Weights of a small GPT-style language model, trained from scratch on English Wikipedia.
Size: 11 layers, width 384, 6 heads of 64, MLP 2048 SwiGLU, vocabulary 8192, 38.7M parameters.
Training: a variant of SOAP for these matrices, 285M tokens.
Each number is 500 + 50 x the weight over the matrix's rms, rounded and kept within 0 to 999. Layers, rows and columns count from 0. Numbers have three digits each.

# layer 7 attention output (transposed), 384x384, rms 0.0891, rows 93-127, columns 0-127
477391547636632443558499539541427535483446524543533490560493471534484533581501573590519485544479434489491493518527520456535506423494604624494545462513502553502528436443501516509574504583407421520489557428421468499481522542530472499483430447561546398559503487540537479582476448488537469551467566429501604481562481477604578518492466462582537410526604576528621483469476427483545540525510
485596402519551417523526495467439516530427496513466545435484500499488460450487532536545439540471500483450446448464475615505430487465514459481497510557537521535450481521468454424545434538465571500528541466517460508505553485449475468549518497534528491531484512495483544486466364422565540512518546465512514547457598456467442423512527564461544583528474429514453474573481548484469506448497
463490498500514498441500494559548519555466500454457541446547505539530579459495562472484516440466519542496607491550536610565475480433512568480536506412507533481615568527526521458512541482495470519473536460516528481518544518512426514484389537512546528572441576441486429487530537435479507533414540476502558492490454563528433466492509501501429486463514472422494468503551518424415392629501
514438483489523545567513529516473463440463438511496566449450572581492497567547568514501510491550509627515552457520494502525457556519545428533513456472422458473477490608486420480459483386506527508585411478488562530453573550480532534398374535542494419609435630521474473465498488489553592476494483505470525468460424561459533507548467481455493429393582473537491466555581470486528385520510
481556578589475529602498558498498504470476552477483482476458519429490462517443523468480428495407518503531563567384457550418478537434518479596479466412523415524515471482437484563543500547470524540529480475416432443488456561480671528527474521455556444462463439474497510477536545495438464540493482543532471432537491457541485495527520583503423447488436474588512534493508405581497483501469
485589413556462472524525559572490502492523544496516538500511414554563505451479580464485512485492571453597529536434476506478520516549487456514401434515488541502524613542519415543553518516497525454476487489484461523427389520425420547581517624485413535434408486428564562544460472489505540482458518458542509525498600508484547506408558490559507441469516509500417444526402452494480542426457
526488544485574494395542473575488525556548563556468500421528545432461540502476461482511458528535553462458538470497588493528533461529418428531437471461501478404466528517511426437436472557467459501514526437452464469534523447419474411506448525482517513465411515460520546498403485540525646480620506525450552455421459512469544465572479456540535486433570574479554488479438436548484467503468
451450537466533532538537488508502506609463587434437504427546455503576537582425523483459532421600584559582498624490556493483455463490559456451458432467477509437497490504546492558464540430514508482407534495511518535541364477456571525490427478471565499413467540512467495546501603406592455442514434510532503505505501535577571549490406517533472490466427499511473570475536553480620478510465
539487498483495470451490504532528501473531546431549532491488524609557427415517460477552526499516491516540550494422535424512520452599500533534413394460474524520428556509504448455489528525526466562526579597550452554522448483533445402486468467466487476534577474534493490480463514548498516516523544504391598531542460527441535535470415492499452566494492451518479555570461500525524444471521
543488595567466521509527559534551423474413515484530427532531480544468554544517511485448449496582551502523476575477475479494411571496541459567522469455595537427556454437425444452446441473476522500494467482551494432501460473474505552491471471518551539485470520449455508470547477506517454460409437469527490522470454525484524563516438460425512613463496625500472549356545538531446460481511
415529516520472455467465508497530454489488488477463485525470429514521510495494488401525494451562573444454562397506479584461481545437470464560588529558547512555467458550448489438520469550450477478459492479514494493453571449406540485470528449522523463562555446386461474554501477520446480594616523595505607549499467395458527484544455488457469460530480590481551509461561489497437469466502
520533535469557431425471509495419551509499534555543579519584534403527393520546489467493530449517472455491517465505552474371542602580474533413499546565505438531469496409450540470494405487549514514518454558458479475538465452501520463582550534568530472551438524477528482556552480526524524421474422459468421522390434557597463442482452497454456501481563555446503540404557520481525533502496
471489532476502503467416590575550509477481476469502551509494512549518458563477384570534515480462543524528529512474413395421477400605458506508528488469582538485569583563550467447415566567421445505531367435429437497474518492452482527540438448515562424499461546492546502451504523552450438523517519522562555463555510531551521585453615523489470516542541475426514462545462555524451456518481
549509521564501556552555439503583546435542481547506545459409523519510528507503546571479576496540550466454512531461464530557669507449536529484407467448550474472495570552535414457484488492473579493468428576532539500497497518464497533504497543548429526523464527500547459538526419567454470522491449505485537530503486481526537558541568482499564446501462619545501567524500475603564533532564
541576476490478546450474440522518471463525530576611475478524494545588496488523543456532444517428527463533528415497494455491471535435492533529429514442549510379540515579554455516485442469447539450549489445444417473455472566447528496529513525545485448458528436502473543523588496502563568504554549447526603497515465485484441469538519454510521457509392454531469521486572490459539465453471
490517416539465620495511488427528622470414396504511527463521573489551477463477543497503503468492522490479470496444525566448522609548472532492492496582472486426437447549583484474538483451474495451541517449482507438489519469433473486468481472551429517549504480404425537677485574543451556522488560469592456480528510482440517495547548609468493477466525439519493574457549463550482430531542
523529451447538524506506527454534481467522383497499553475545514596520450520507508464509499584544482443605405488560473548509414552525479517477438521443448470476439416439458475538539469492498522508497456513537497513392538444515492413544497455477434457497424423509560445602460446536581489375511536494529488448455471456487580527499522493482518592540510610471403544448522500615520451512503
565511533497478503564523516568510500384453480602522510580506558477437436492451520477490485605465445516483497535514447432497601564531479535503467430486551497561447531529506480511472544525562563519509509485600528446469428492556492469557518471476531575580474472504478618443435431524443461517447503465550414533475424437477456498474509504413589418561541483540518471388471428463454508547466
584503478523357468582505438441530544481510504501449564483582532599500464490484546456457480597407465523434504396487491496496559551491503490565505597454532452446461527556547481468566506503545471511482457466546533375587451546527487588465536420464520541473562450441430512493499489459520414438543479461527496517563386451504471463559588505519521482564560517459503459466484494595515470561579
468557494544524422483545567516429489470503490483414460473560585478495549508461463428441462508428498512484385585403520459519433460470473489456427480468538568501484534503483485557507516591617490544443518474518518476545510535460543475571479531455540462555527459541473545563429533577487499483436485426493478551408492516396482543521466576474481498543476510496522521462510469466462546446577
442554423529552480441420462457489471525466425510449447564357575484615383437536523515511464422461491536471494474443427462519471494592470486512566493481611477471503444521497415508460397472454517453485486524544432542526437550452481420505510485471449573502567526491520597548553508505522470488493481485550547448457536476448496541509403447483499583495527505446440572488525516536387557453516
547444564500502474512490554508568475438545550577483464483416488514428503473471440567449417456519435541437493550440556438485535486514431480524490488458485487468465558497564481542407508521487502506534569454547498411451569499484530552442511502495502442539520488496414551504449551494506415482547424591584568526479452434478489481499486479405507479539458542499471528494482498477546418517513
499535441525518538436544485462499555567371503548501477489427406569506430487569460539490574556465528563562447525508527559392510485448540458557501507589471416518552480542481572509595548522482448512408650575476448480490523566487590539560487483539506571500488433529506396539529521501539546530577553454554500506502507485555401525471508475479474470490432543539488371471489513451524492496388
476491544558425453496464494498529529453415576484448449527484573449437540557399503488534486543505556452528457536615528572529486480477501416535551473525484547489529471473413543470512534536384535589517404510557462500496482561451499630553579603459480543543471591452523516515533446563535434538556465494496523580558576477546444507470502464468548513500513493502500492543493597565502501496513
529512569450544449468484490482514496510455533586571580490440428472435542429562546533496429534581525486483531510508530433423487511537547616515607495492464590448535523450524490504543568477454538525448507525473553499510523426360444480534570421473520497573471468475505525528489504493478511517566535482427534428597467519505509554529574463538515492464529529437563480556476596515500517499535
399510535416540557518503510493485489473485563432452514440556441414491571483426546479567521478461506529486499473508437525487520575577457445592421532466421466438421578443517480562524590536494494508479523481477530535529537438564549453600517482505522529495429529517526515570474449585497545492518557455459438530451410429424487551584478442606484541447452541504502616507551479463540481539337
473570512561432496566563529497438458526459497538454474420609553494502550484487505502497466519449448461610538501566469531540436491436470429545536485486466524521430457492505590458486511483439534604539529387406467516418475504518496468549482503534445548535433521487459400432519439537529484547539507453509464476520430513470496467558475646509545536514517470534482492519507486429527543617511
515493383516489481403567557507533507508543423442586530421480470454444510482517536516472480569493396438547461496476405553547502456451533499482563603395596456611523410529469512515610468500590515452543483526468540430514478478518525549533448469455566540506442472461580460564441540555491537526549522517602482518515563512550464505462517487452529484525528395479413579544507515510485463616532
609596589452501540459505524515515540488498471506373540523508478425481499502406568449482461434587471421396526486513432537519573472407466463518541526526484545464451495478454531506568539506632546572428487539506497492476467445506502492448536471499541491484503467489440392510499576436528532437540552423469532431499502512577571529445478521460499558483502482469462480483432518445536447467458
515516520459469582493489485481525435542483528423479593409529473566490396516454475505433503496569398489518477433481461556568459503439572477579548451532497538476570436492507486554528508466504522464347554459441555476459371475522535599448514502462505521473450475451534518534521510502479651447526474452461421540491471609515494572453525484437476488476592503487547535451504512575563442444559
429528479494451553537445549525591508409443509542572502517424514505455523496496467468509458521444584536531493593529479459486498499475519611506474499524513510571519424447484486531483529441525529552465377508456523522469500540482502472501588481619492504538511576466467433525478555494537414433573557397462477456481515546527510518604516457477472493543508493436528494499470521569561521513468
477443530483490524445428540543523457431471455507440570474409464447538562469456420485471466500563460532510456563502464519483627484505489535490515530485503449505575560452532433554402466573476433502478544576479493467442488507480493466515437535489471480468542535559453426460634487528433480458421438583431463488546496475496475475544538459585590584485506539529579415565552491438467547464431
486519460409445502543557541506586479503519493555503533518503435510572510582421529465533447460372359499446478555552515500440533524491528509456456412446507530523446514424441406483510508430402537535468433424482516471545468535498469605548452448520468534403474455406546441506528610482543469466451505477493558504484669542485445457480553542428482574518550521526502472462462504440420503446536
501585442527529611487499453483459505537480475489508507538462469448534420453518544534524559543484526518493533507492571442487553457492507536482455497447519454529335390485448466419441522483472423517458416455426456537573457517503524502464485502469586447518477555469431481476507481524456494479396529547476489529502536509600505510535608414455511478476464501557498518516473491597467428506545
472509529482515487509575520501501539451440467484515473445481501557524417522501476535547516490548590554476466559524411555554492452471578488567502475573519408512507487498509497480522456548471489529576591508467543482459546569527477494467438492551474443494502515544445431568558531558427484479562504528514595463431518511530567445476488431466537533554548507517575436393486428584478547577492
# layer 7 attention value, 384x384, rms 0.0692, rows 94-127, columns 0-127
465518563560536534484423481473515484552476490563459513522509512462532537558534467512517502542431445464500461445568536490495417524553502521412441522553544532369471538538480483440518507499495500527461514482562511506557487493531560536449456463494528480543514490512488474504540490484464447582495472393487460444515443523453423541552505556536509480491455459548498561506630567566534489481569
472457456414479422481622509483520445484474524504464492522383533562566545499527472440507511532508526521505481530462518441469441497496458442538535457470555439533505534618443510547421523389577507542576483452505415529428515482455445445489451467413486580477446473508582408464495503464436479445480579527530410529485496478528513563523481593548521557504463528544493508487503442540523533465475
494482494430537592519491465480404530429474490505534529575535405457648501604427411499483502536531517491550530510488421465463611591530606412521499451521563551509456536559483509498505525469453491439391568473533433516503581525540480405574462460449452429447520606581475473445558500475414454525531461511438479546437447510591487482488482519530605540522428445503372501526469515517382472524470
502553458523448451567498501468543416467468514490528515517531460465376480471502495492597487556458479536484489517584436570544502484471522475438473484482505543485533454503514575489545522493488508397468553507445509398511476500556567497539492534506526490407496528540440526522485492463519574545566506437531530476447535544459574478555528453566523452537510493537523488496581552462494532512399
545553493466464498506574571438543500575551620583463442502470484506488446567465532570452498479577503488442475570557438557538504519493487497554442507487473375464555425433521597488497482503479429557439528493446481501493529505555632477553540425523529562465423407516469556496534458458525490512538478534502475427551523541529534481435600569483540570555520590496506567534466433543582454521529
513473501466481514466545531547435478447520521548480429473505586509462526606576490468578594401496492458436483439626488539468496483442615457517543431483440543446477452501482477446421463463418450508470536484491515505437453392524476513525519559496426480497436488543535463511526456544609444564503424506554504536532471520420470475393564508540536523531532567462453564516419459486470550436495
404488541521476548449458486514408457481476437594480522490565492455567459510557538498527504475483500550567439470530509503469545487429571531513518450575430491474422482466432486519568523497557534425512514456526501495504479614430562505492495406482472465497494500411510482517554460478490533498553494481523432474543529579593482460512512478477525386541608460507426370512546422526472448541554
441493477461611471500532535524480491501446443510551569555509536524567486517525513524519496493525448484514475482428496541495404586514551479470532529598505439549536526467544494474595499534529397405443516457521520505495552467533474573514451505489459551512502509463490518516455438497569402532461427582538511473445553455471509521473511523556508625566472516533519482516553554450482563534491
544475486514492523570495478507473516451388504483568443496467480487489480420560510476498568446546456414460558454594399516432485506536490513567553497593499541486512511500495581450447573452502418577552454588532539498433480465476536466533479509533471522490483468508555506451495574505536585432508475464584490564535590490489423450534570514575446557463427513429603427480537548437469464505478
468561445491425480440442469551374484517469535491422499395483631481506592454494517412462566518483542454533481524529539497569406475512523480558501514479524475523505544380580459533500516491415468530490531426526572480528488482552487538515537476491532583440569485458487489532560523531419534599504468477523401466457438465516405458512462476515398468503432467467454504516552597484506523418518
657469434522522511628458424480529494514484407527468471531527442483527447458554518509445508440495513552443470443559475491535546482535465378392515469480518490468503482501475493540569406569519490478424426546591467518480464537522542481437556563484404552542494520539430543453516535515505496453487432474505532419460472453528478444490501584412440456541551490552452529512440504440455514509507
519509467424390472485522540588432466485623467531496451547456513480508450486470485517516555507434517585467485514418465510473440529408534453505535616488411532464538507545498489518510562518451481504531498432576386500430597407535482545514528481560523485533505508554508533460495450498428475479517534502497608529493394521549526522540452458460468417510487496470512495593467465512491492564500
478441475496466505566489552560486537559446523443516485586486494466529555594502513493480442511494463433433478489566485509464670531451443463478434523531529556536490477477521548600559480503527509483522455556478566423553536576542501497484512546462487496491459493523428388564514534517467508487530493429487472538499535433529447524424446501505534514603532515486551546519463584487600634544382
555507460495502546523489423475552577521477434458457480486526486553568498547418431410448581542494490500476457462504523487617447648453575376501410521524530518490475427523519553510543519581418482548492551472510390555524492538471610424559458445437568518452392468530478468541481506597494509478535464455482520525463459552481478459523563514534642457520436451478542498553489517497547490466513
491550439425509474500493494535495480581515528485495497510520487514499472458534516490492499484479547478501421521507484513447489530536496485652471504494488529446449486549515461520510501471451576504530541497545481551550435430506524538470461474508454618530533536448433460507550469509572542468474580457546516431463565447505424440458539458431469550530581468545524528504481536546506505516536
499535490501534510485379556565529484539498516495508462514511488459450514481487489495419492453571500407520484507497511512502492514560549525489416532546516506472434485566580473501434434476540546512374465464458454516500457544373480474519406540510496576578473553577415482483608564491443578539457460428470461610530527516390435496450514518547531523544479435460498514514404463502553490499562
534559472435483521563545478427503471461516495599531545491414444506422452515491444522436466577467449467499530555512532499422514594573507508528488583548516535448468523470538519461523560510549426412357490584561493498429495518606538421518428446563486523469519483437458497518392524520572498532480487494538527418440545573623458457424484479562407530552532526469582525447512509490454492479475
431553444545492429538490372529494512596452459423513431411501550514465480495431402415467498497441531479536433521542587497475551402470457543517541436550528541431543396566476499454433565471546495515568472481542500547525488487465462485452506480486505494512468437569529432535486486463543514404551519450512498454560497487513505518555511492506426450542505465531452526479472512457450482408544
493520478498505500441546511472545497538438440515523513493512551505457484511543530510541504537480522444536467451534555515414503462467533432567456512508534495507492535498552493484522556441542528404542492541493506484460417581531503470441485554496470484538533481390446445525503566526473469463564514486456554455511507449444470597478471448528500445466488501456450448428616529540509490471506
443433445428425485448456462510472544484433460423538515621513472487544527457568448515481507491496472536467513420453568572462520598586455475527449511490468560534421486436622413424519466524629504587491489531578539475457507474494450573477561464445509486560522591507527483478472441521532476432427438451503501518498572479502513438497493498570481449588558485492522479480492420519459505514524
566445513461490483475559506423473554537529450517488564610439504447509595605544467479489506557495522490468623500505463533426532565508586449537468506415497471462438520540476469532519472524499465414490477538499612390495585555532510461486535473583453511491439459539561510524460566567537502533526453522445469504407485577478546491543512442532518493467468492551533521537616573539458498530452
502473584478434543507502503511459506419490557442489582500519579512529588488443591461541483507521613439492457490501563550485438420533385482496500512465599458527527590480513487548545546449493536438463506446487467592590483497433504568475524484440393464422474502525522454535472530449532512570448474427488472492484536485569454468494522504572486451443467533487461532444515599463547422496514
498505574396439531510429559494484417515454461549526488505521522495560538543498548592552432466548491454535477502556444439461433450480456485491521523519552572467565527446424486444389523588461536507550506547519471525562536488477571527577458546573440454479501553484590539494548559522462569503499369491494522461496502484513430490432480526413523495536589495509518512483525476505487540495453
488443452474542518562502533567569475472487497495504482510519566532482535515443493575441459531447555484500498603435562532617438513441528488518547542486438542472419529498556518480646488509440544569559511488403607485449532558595522558603490503588529517442342455568474542466408533530521518573588534538516478518477555584459508528533463516604570462481463574508510457502433548509504499463567
486434525525464513518499489492574488571397432505487496459459394537471421521476538543469430465458569473476524451526573475505539407469463553476524537505430429519505564508621553514475470524507483432445514505576523443493521489468546574547476563491547458442483436389376489494512495385460547532509501576432524523500444585497449497521480547471519524415544478502504471449491526513478468474582
484439507509480465571425454392475523454485494518514485450489578482486407557456517504503511434490454494469554560604566505471509469595533555476391508504466520534511542536516540486470485485497476515491467566387521502458480475455524532470464414552521521470485503526532511532503485470590514485491495525530413502559469527448416541458490450528549539438544508445490505538517435540540490527484
458531479463599533495496593460555567437468494451400541494531593475432481485416485489431543656471421544604512450407365444367506542520508496486536531429543524507470472516429550542524519476514478490477539495552490561468462481484469487525522548494564519397478504499529535511480553430440540513517435529475422439486604499535489528505548506454472474473510517506503581518520425505556478487505
567501563626522481477498560475587513496488558511399570508518593485441550480518546573531528477490533506468492560553470466448513560475527541473494501495533433511611477547511587389533455442432503532539513589491566485553568468484482501506433610555485532468531458544559526516612482423477490443441512422572419458464451595550473524596519491519485475546572470493509537561490486503517469494544
411577514533500543499440479529523531557426499392487519511458478651459513406433553506412490423541530514464460582607497507508466538491496525525509407502456506466467444472531476528506493447501521490441564340523475570486548508412448482601540523472506487493522502476475481472555468554494480554489557463562528466533588573480425498509513556478466519518499504554459515486531494512523467459474
510513392554493483519471542417594436507462512412489570497487522456464504512506530469420556577506426460533467490433556448474492564433594500540486515491431546485500491434515500434505507575477521502460520479574548467473502551501498517508500473565448570506448517409482520547426487564539488504550472485546496589554522492518487378453527564447492375566546518561444545541554560492471486494538
592463505532472467558583502436491506468552534448527545437572475462492590490523573469518453441476486542407490566526500484574483490514588582433516535493495444539475530545462516508484485507612438491469517432503460378421484564562504462522466558479541537519489523577477457507415450485511552552553514476377481545413487504530538556463495522520475477442495566553511508496537501528453496574367
570479494578445432441567500488507562543439553525500489517397518502487564410412424432475480407478543568420471457445479500435425519478598444496451559517511496568504449523476446470503438535549461559576534499421462511529480562437540473629448472494442542519431486573498543416544545480533438550461452562598526471573476495533421542507579566568528522535462567521489485453533488578488592467458
474457365464494502443476511527531484449460558574522496493553508544495511495482483424468474546438391513568474500629517528556530408465520500492461423529471526417470537473481573566513457574490546502483501549468504537550528563449416476515570530524441523524455562555539558495501519508516473482519422433525462574503450450465488572565492548501582519548581386465472547452397496509558607564493
559562502544449495542524512536454509512546459449465437552492494434554497502559527514469466508487555445535511607437503513505529493452551577545516457518502471434495611457508461514444499499520423508559493426527390504451452542593521523441423546456369565517487524606532524470516539579519488471558552512443481461502505556512509503438553471519417563520566544548523501538481473531475474579478
# layer 7 attention query, 384x384, rms 0.0562, rows 128-147, columns 0-127
457517552556390513551518523492525518462447505591497545500476541478587462500554574566448474442489491474493505436460493452483480524561472515471448415606501525455584493522494461530462536476516505477542524439519510503511484544465436549502532533445460507540464518476457500529426575547492554456430556437468551453498526493479519489501515541532474503558478512458428535475496503468522501528463
536459506562516538559576534466524516542480467479522503533478546498546508539440508470487446568452475561524551483476506487515537509577573484524498495465537518566509523431464500566535462555493535485490408463514446452508491534520570478550442482541422475603522473534517445490497451554523468473446467622447490477495456442468506468517497477581504583531527468547446503515518469473522481528427
462581512479464452453511458551471440507483517531523521505427489502518601492535469509492580478523538489482528490552548531524489457496480448481532521538495471550492508493528543537524528527432518507518506432478491540409462437520433451544582516498485469541457588488502551514489448507466418572417479518561474465576509518491587486512477547420501489556471425522529474563505536439489479545487
457457510544502511505454452500482531529529507511541519431524514508546554465471457514536550421517499534439492513488480544597448488456505550461431494534459496503574468532481499516463536536498441473453496446495461545455530479537424497483586546532531490441462579493398527570431591486485523528539560409505507484493498490529454530496509516528439469425535536464484508436480564447458495501496
490581474517503519515492425529494515504484491550468513520480478516517503538499509525516544491470528568455462509552493493482425520458513526433492545561440499473552487567538554501508467530506484462474597453480462538540577507552405481450545527499388481504465523507485554536488529446504466539433490463543454467513527519486444563554413529474495483548521546479504454429496588457493518456498
498506549549532537504477481485496502529554510537519455506476539530467527554495532581492492480485463462585458492511486475463419534594530544468513516518542548512489463528473506526496494476530476492576520518541450451611528537527569528492463484511473535512497423488509529511449468509522592417554489567500551534459483552460513480478507459502535516517522543488469473465537446573542526532526
434482453510524499498478550548425480520446460481461491519531534453553430495467543457517470451485480529505474494513537523500501496487460475446529491575458463471576525534507564519479527424529510461507552474503449517509500529608520521469559509519526474468565502551576532508458548465511472477506568418511530431506494565439504508538516534522519500471523522565496475588464551469512476526473
497481502612516478501489531456525507485531382437472490519577511586505427502450545522502495460472444457551530402490449478477447502581509551508539484582493499539472480490459535491515519469553521455543566491498520495602598530459568528436473538521465550462527381502531491526508444505466580477510572487468593548447519442467479512519546586503529484484502522462513473492456499532515513479425
497457528429520493445446495460462512495458439569515497561502556481531461499522474415479477491432465458490536391454530493477550454542550610457478566514510564480519578420536496553535533569396420380450560440537435594442567524531430454476561574502503527498457533481455490601492539413517439517449510406548454542569493463516491529452528549445510453573520468586535467493576597459502522519518
487538555545504505489514442485459452518538487555521510530418535439463558523581404529548397476478494532495511485562509519501483491474543570442527463496565502475439350557498551458441503487504479559407514486454473548550487550533446501517501511561492420558494536496469589547503517513516603529544454537475509625520501541544388500562560463538488513506522508550458453375539500523457531517561
534465547511440510543455466491566471507587618549572533475509425403467535508498497568480450524489547494553428544505532515492526522415458496549485492405508509574513610548637430511432448507530499482532335536490456473425395459443458442579577428446559545565505515559496575481506479560587478461519482494495521528547518535474490538467469462470445541489529554575498614479523447559444502575546
459552459445549505474523504452541465550500505506454428488535544473473530612457490434434490540559466483469434553479473569507463498482447437463490452548463503515522487421524441567589491474520480428618465417565466501459561456529536579478516455412469484511585511505499480496578478445484534491609540577499499481482484498469526509450478539419491499500412457508480560543511435493466438490504
541517454511460552573449509577454525444488462497493444450527517475456414421474444451453471532528492499499548471481483483498499579496468506444555442579519538417458545595492480482539614486458480494482517513470445467467602545517499519457592468482514469507502490565539435490469412473530555522476555356509520514585467502504471545491481539522468434546418497565481439530610571463501615528495
477488490540542592545493476488505494474503457495519491495533549525450568470552457519589534565523470455440518565455462468448428503480496528451506470360568429466410437433468486436536461463564490569528498547542464551485501405453497424496429522499460479542548447515484538435516555476493521529481519577531483632421543488493447539449496562586467537539514532536515467473444518469474505452500
495641486525523509570461412451568522522585522493505499537526461517452468484523470563473390519445536559493463523520526503517498469526549479535460524479577452441480472570496433420478598539468502522424449483471519440468522419549490471524473406423530555477497527420486511503555444491447527435651486527494540579520443477585469481521501438446458472543467571518498459468536453553466542547498
433508411486544510441559438557478547488521510577496375498521494525545625484474496527561510555455522500528536527572469562592380495529486631513491539496436488490498550454483444517498479518515417496523421490558488489439467446483427484504507528508456535539480506403539505538523528528533474541527437558476465503502475532451604456405610542527598528556541473502423545502421547419501475501470
490499448514463508460545428463534534547538512459515467453534417509532574515488525507466553494538555504527480491433518501501465534541483514543473514489460435560508546562473511477570526457476482528508401557526514478502469439476479516548475426448495483556491439491508514457474543535484457452488453558519517485517514462484496492422468538517497560494515436510507462541492537557465410557463
541554464502433492467490539528575544492500443452502423521511539511530556459474465485507505541519579460520502421502545583533459468490523497555481463510523574483427549500509495477476462537651500580524534506507499487451546391507535510428493499525507535492514494461520464492486472480450459523491439553426453468490549576474453418573512510485492511506438491498540498555457459449439479493456
588520518515442486427503530511479548384467541516586553466488459399576446514519418470426558542544487515473463547488489426412474524468517567493438525472560453487473530455574464561534479557599549381450577484503620473527540486460467513527557516489501505492498522533441432506589497599520446488448497508502467569442442538588550586497463583457491570447558528399511535539536551481531483411417
534515525450537496475510511416496559484550445508504507553535518561425448440588506432472476472607537434452502494472488395425561483446536568466481473473476540429502493547484587567473474421439480563498474530466462510526550479461444507434509472457619443478540475557512509535509479540577498519586482540464439563578464442471445596466450472502505453470499461543585521437487527537607490405534
# layer 7 attention key, 384x384, rms 0.0581, rows 128-147, columns 0-127
496508572534508507471455530535397508542459428485512502557516482546435536510497514400458540436508488499480515534495468505487517460440466536469522507420427423460491470447480489497438523512450465506510459506537479490508534462479446525527475493518588536480523524528497546496552481543443475485616453515541494546434438510498484460523419456492533518480481554574531535482530472541523529475480
413517413410458529416509454456572535580528536562522581550553457520546500466509475486469532473546503517439492541525545483497472475501502486510467508546551443509493499538480490533492513488474473495490483509477587515477487531508479507518571436520473531511474483504487517487502521443512504482528479498575541517536478481465501455480524505452405460540496477454458557489538500498429476520499
552483516528463560569545542519512451452492494509496479504528451521490436531416498476568521560500460569497466502445523556408479507507446503475486494460490488450423476421556465423547496472542551564520465538552458532452491511524498498517523563432474560412542474510459490513627511556535467476462523558497462545410484485525490484473572468565525533511421505469470490482484559499514454463479
557441490500545528454560590559547448515491400517590535515495521510532503473498455587481545529487527382512427486503467522497531477460496528502543505508572479467527478510492504571481470502527492511524387541458514515521520514504513525529447498525482469568490538493567515472474439495510555465526528498507482507484391501541551476482573510524468472529519496562555569489471456496474547468515
550410466523472525487502528543523344518440462486603545455528516522523513399476480583441462430508423484568442550433440517478513447439525513487567496481474469504518474494463488555507534499551483468495435542437481491512499445460495499417457499552550452609488521527583524518482507543564571488501539513495506527473416515495491548441622486452521419497516473598469586472489487453506552483521
451613459422512416505522518509532519502547534539515478547445481560500565493516574478379466545468533495433576492524558498533505517496587505505459492536481531566581536619451522487502477587396418550521504507521605452523543514530474469526572519500527385541468562522492479545480508474492509543517440519473483442551500553470427545547439523490473532427450400418509467463489503434491565512502
535501471511498539546437436469475421424439500507545587532583555490514594502467537517494513484444530601537437516498465496494560476474542541502543570603472523480405488544529531445517508471455505531469419510461551512380543519419473498471443525605475497566414438591527557486492547506522503479390503478491450488531536493501455558524498532546469464510530486599618549496509440524431480491518
532473494521488491467471483476508488495473505469538539475529479414539530488486523494532586522506545612457495486473476539453459537461528496505473474503412518504548488466512514452538500541405533545455537539491478431528492577511453467462472483506468527440538503463466599544478512529478545550407498544480514449512512500478392458525532531508537463530481481485393426540505498460455467544457
453546488478489481556611430570541508443522580505493505557465558521570569476475491532389482479391603543497463555514533527521478446521532476475531554594478507497554488690448465484496459563537477416514481453473596554484507565555484499434511475676408494440459585518503573494412539499521468499444500513558471433474508493419541597498605495420488530487565458448472468492491506565469527532521
469555486519539451531473366487447534528555609546382435496446455447468445502500522439478520641484534469416531565498532511483495595543513452505492499495463556519464473521522512408528431493461525413557457564556507533479443555518523550532539545407492469507587530443431517523518396428476487456557359526496441455496511512560537503546522499479514547464520503385531360500533467417441466533502
401599496524498523496478568532513528432468555536423523557445453544457477433525499544495524612509503416541514568461564497517542506497576478557522582481547599474429537566517480478516540525570457598464536557499456673445463554572467487509434506482507472443496535518492505524502442408550482590470468550606423466400501532474519485563505528506545430462500458373483530586445510520544468401498
497468501483481604592465576436516380528392443457563577540654513494557565550528502551443504429487590576454346496409486549511479433432575485488516563592496464476446567481547652452496430471431603518498482506441469459549516624467421547339509531590551376520509493545536552591567488498501516552365541566474482461574458507459522562543506515506424438515439473645529536568537483501483496579445
508576427485612433432487481510487563512469488527524461463399447493455410577475488512491548507545466450479531542489533463484500543418485494594574557402563590456474466510453452485472422492515381533571523542563504470553493417410521519552403466386485522451516480583476441571416449520522501497584472478557392523394487444517565460529528532413462542482491512456444536491388460446585565505414
494518427556544480520503389552444449489518462502553489410421470449477478451464450546504528480591505499418476438573595536479488591537525510471485408555462486586427461507474540495498503496503483521560469396517466452482461543572445543492526518529591463463627594477401496393507468524527454514633514529568349445512536587458532477460462444513542491436530455505465537481501478572504470424513
523525565493524461429520544490476557521502515531562497426495491508492446490498503556474479464547543481464594449509476491390540477474525495505546466514511572494549522478538455511491435509477563425541531574601500511590587479495588593472546559464509547447434455454442550540557535482439475489522480504519515484501499412538487532425505518476454572539458482454493546554493525582467532486573
427487508449473525549536433517549461531406427499568571461580550533547524544434608417516541504443449505428551544548492457460549525574557495520461522605455382456499559513550491499455448470525504522441561488405459485622533489387416411442561657653435471515401405476571592532486534442556554476424537465571600449575460501451477470460519619480585506540417392546566556531518566565383482518376
480580487449387468513534544530562510462482557490514391496627494434502460523480539377472448531453548490482547462519481522554449422539533594484504514619490470479516577541487520525498469501465609497478478485450588529583587538483411456480388559514475479442429547570516520536509500448498539487497489616527609515539425508475530471487471498480521417545532535541454501497507472549525400543457
456457436509530526501472480462519494544563333452554548540613569528524542420464534537535493501546506467457524523456479347535504413518468490524462522549446510449512494469462437510466520473526538593536479481511512482542602566479405539426538556558481443475473463439529556483535459526538533532448475512490452465496502454505540448490531498525423424593502459612573484554582451630506450583487
496447486410524544552455423568517539527527460480478430474528464537442543456440500468385423477410568455479520387490519477527531485501510610383449502422530431453569533568515492607540556425452483381538428529525550480551541496518536514503406492542545459470557540487532480441440518423534483456458473492522482563524555461448500475565478554479554517486464520499470480470531465521570634493470
469486435508488516453514613512493378465462434463496398430613544558482530421494492484526554429473521546538485500545448560479470495462522478566526522540567460525512496432542523439526427512502579442491466530460469441530552475499525454506572542545484536479492461502513518455453446524514510420420523495409580520393463508531531459464454495585459427495517447478446549495452481544494489514511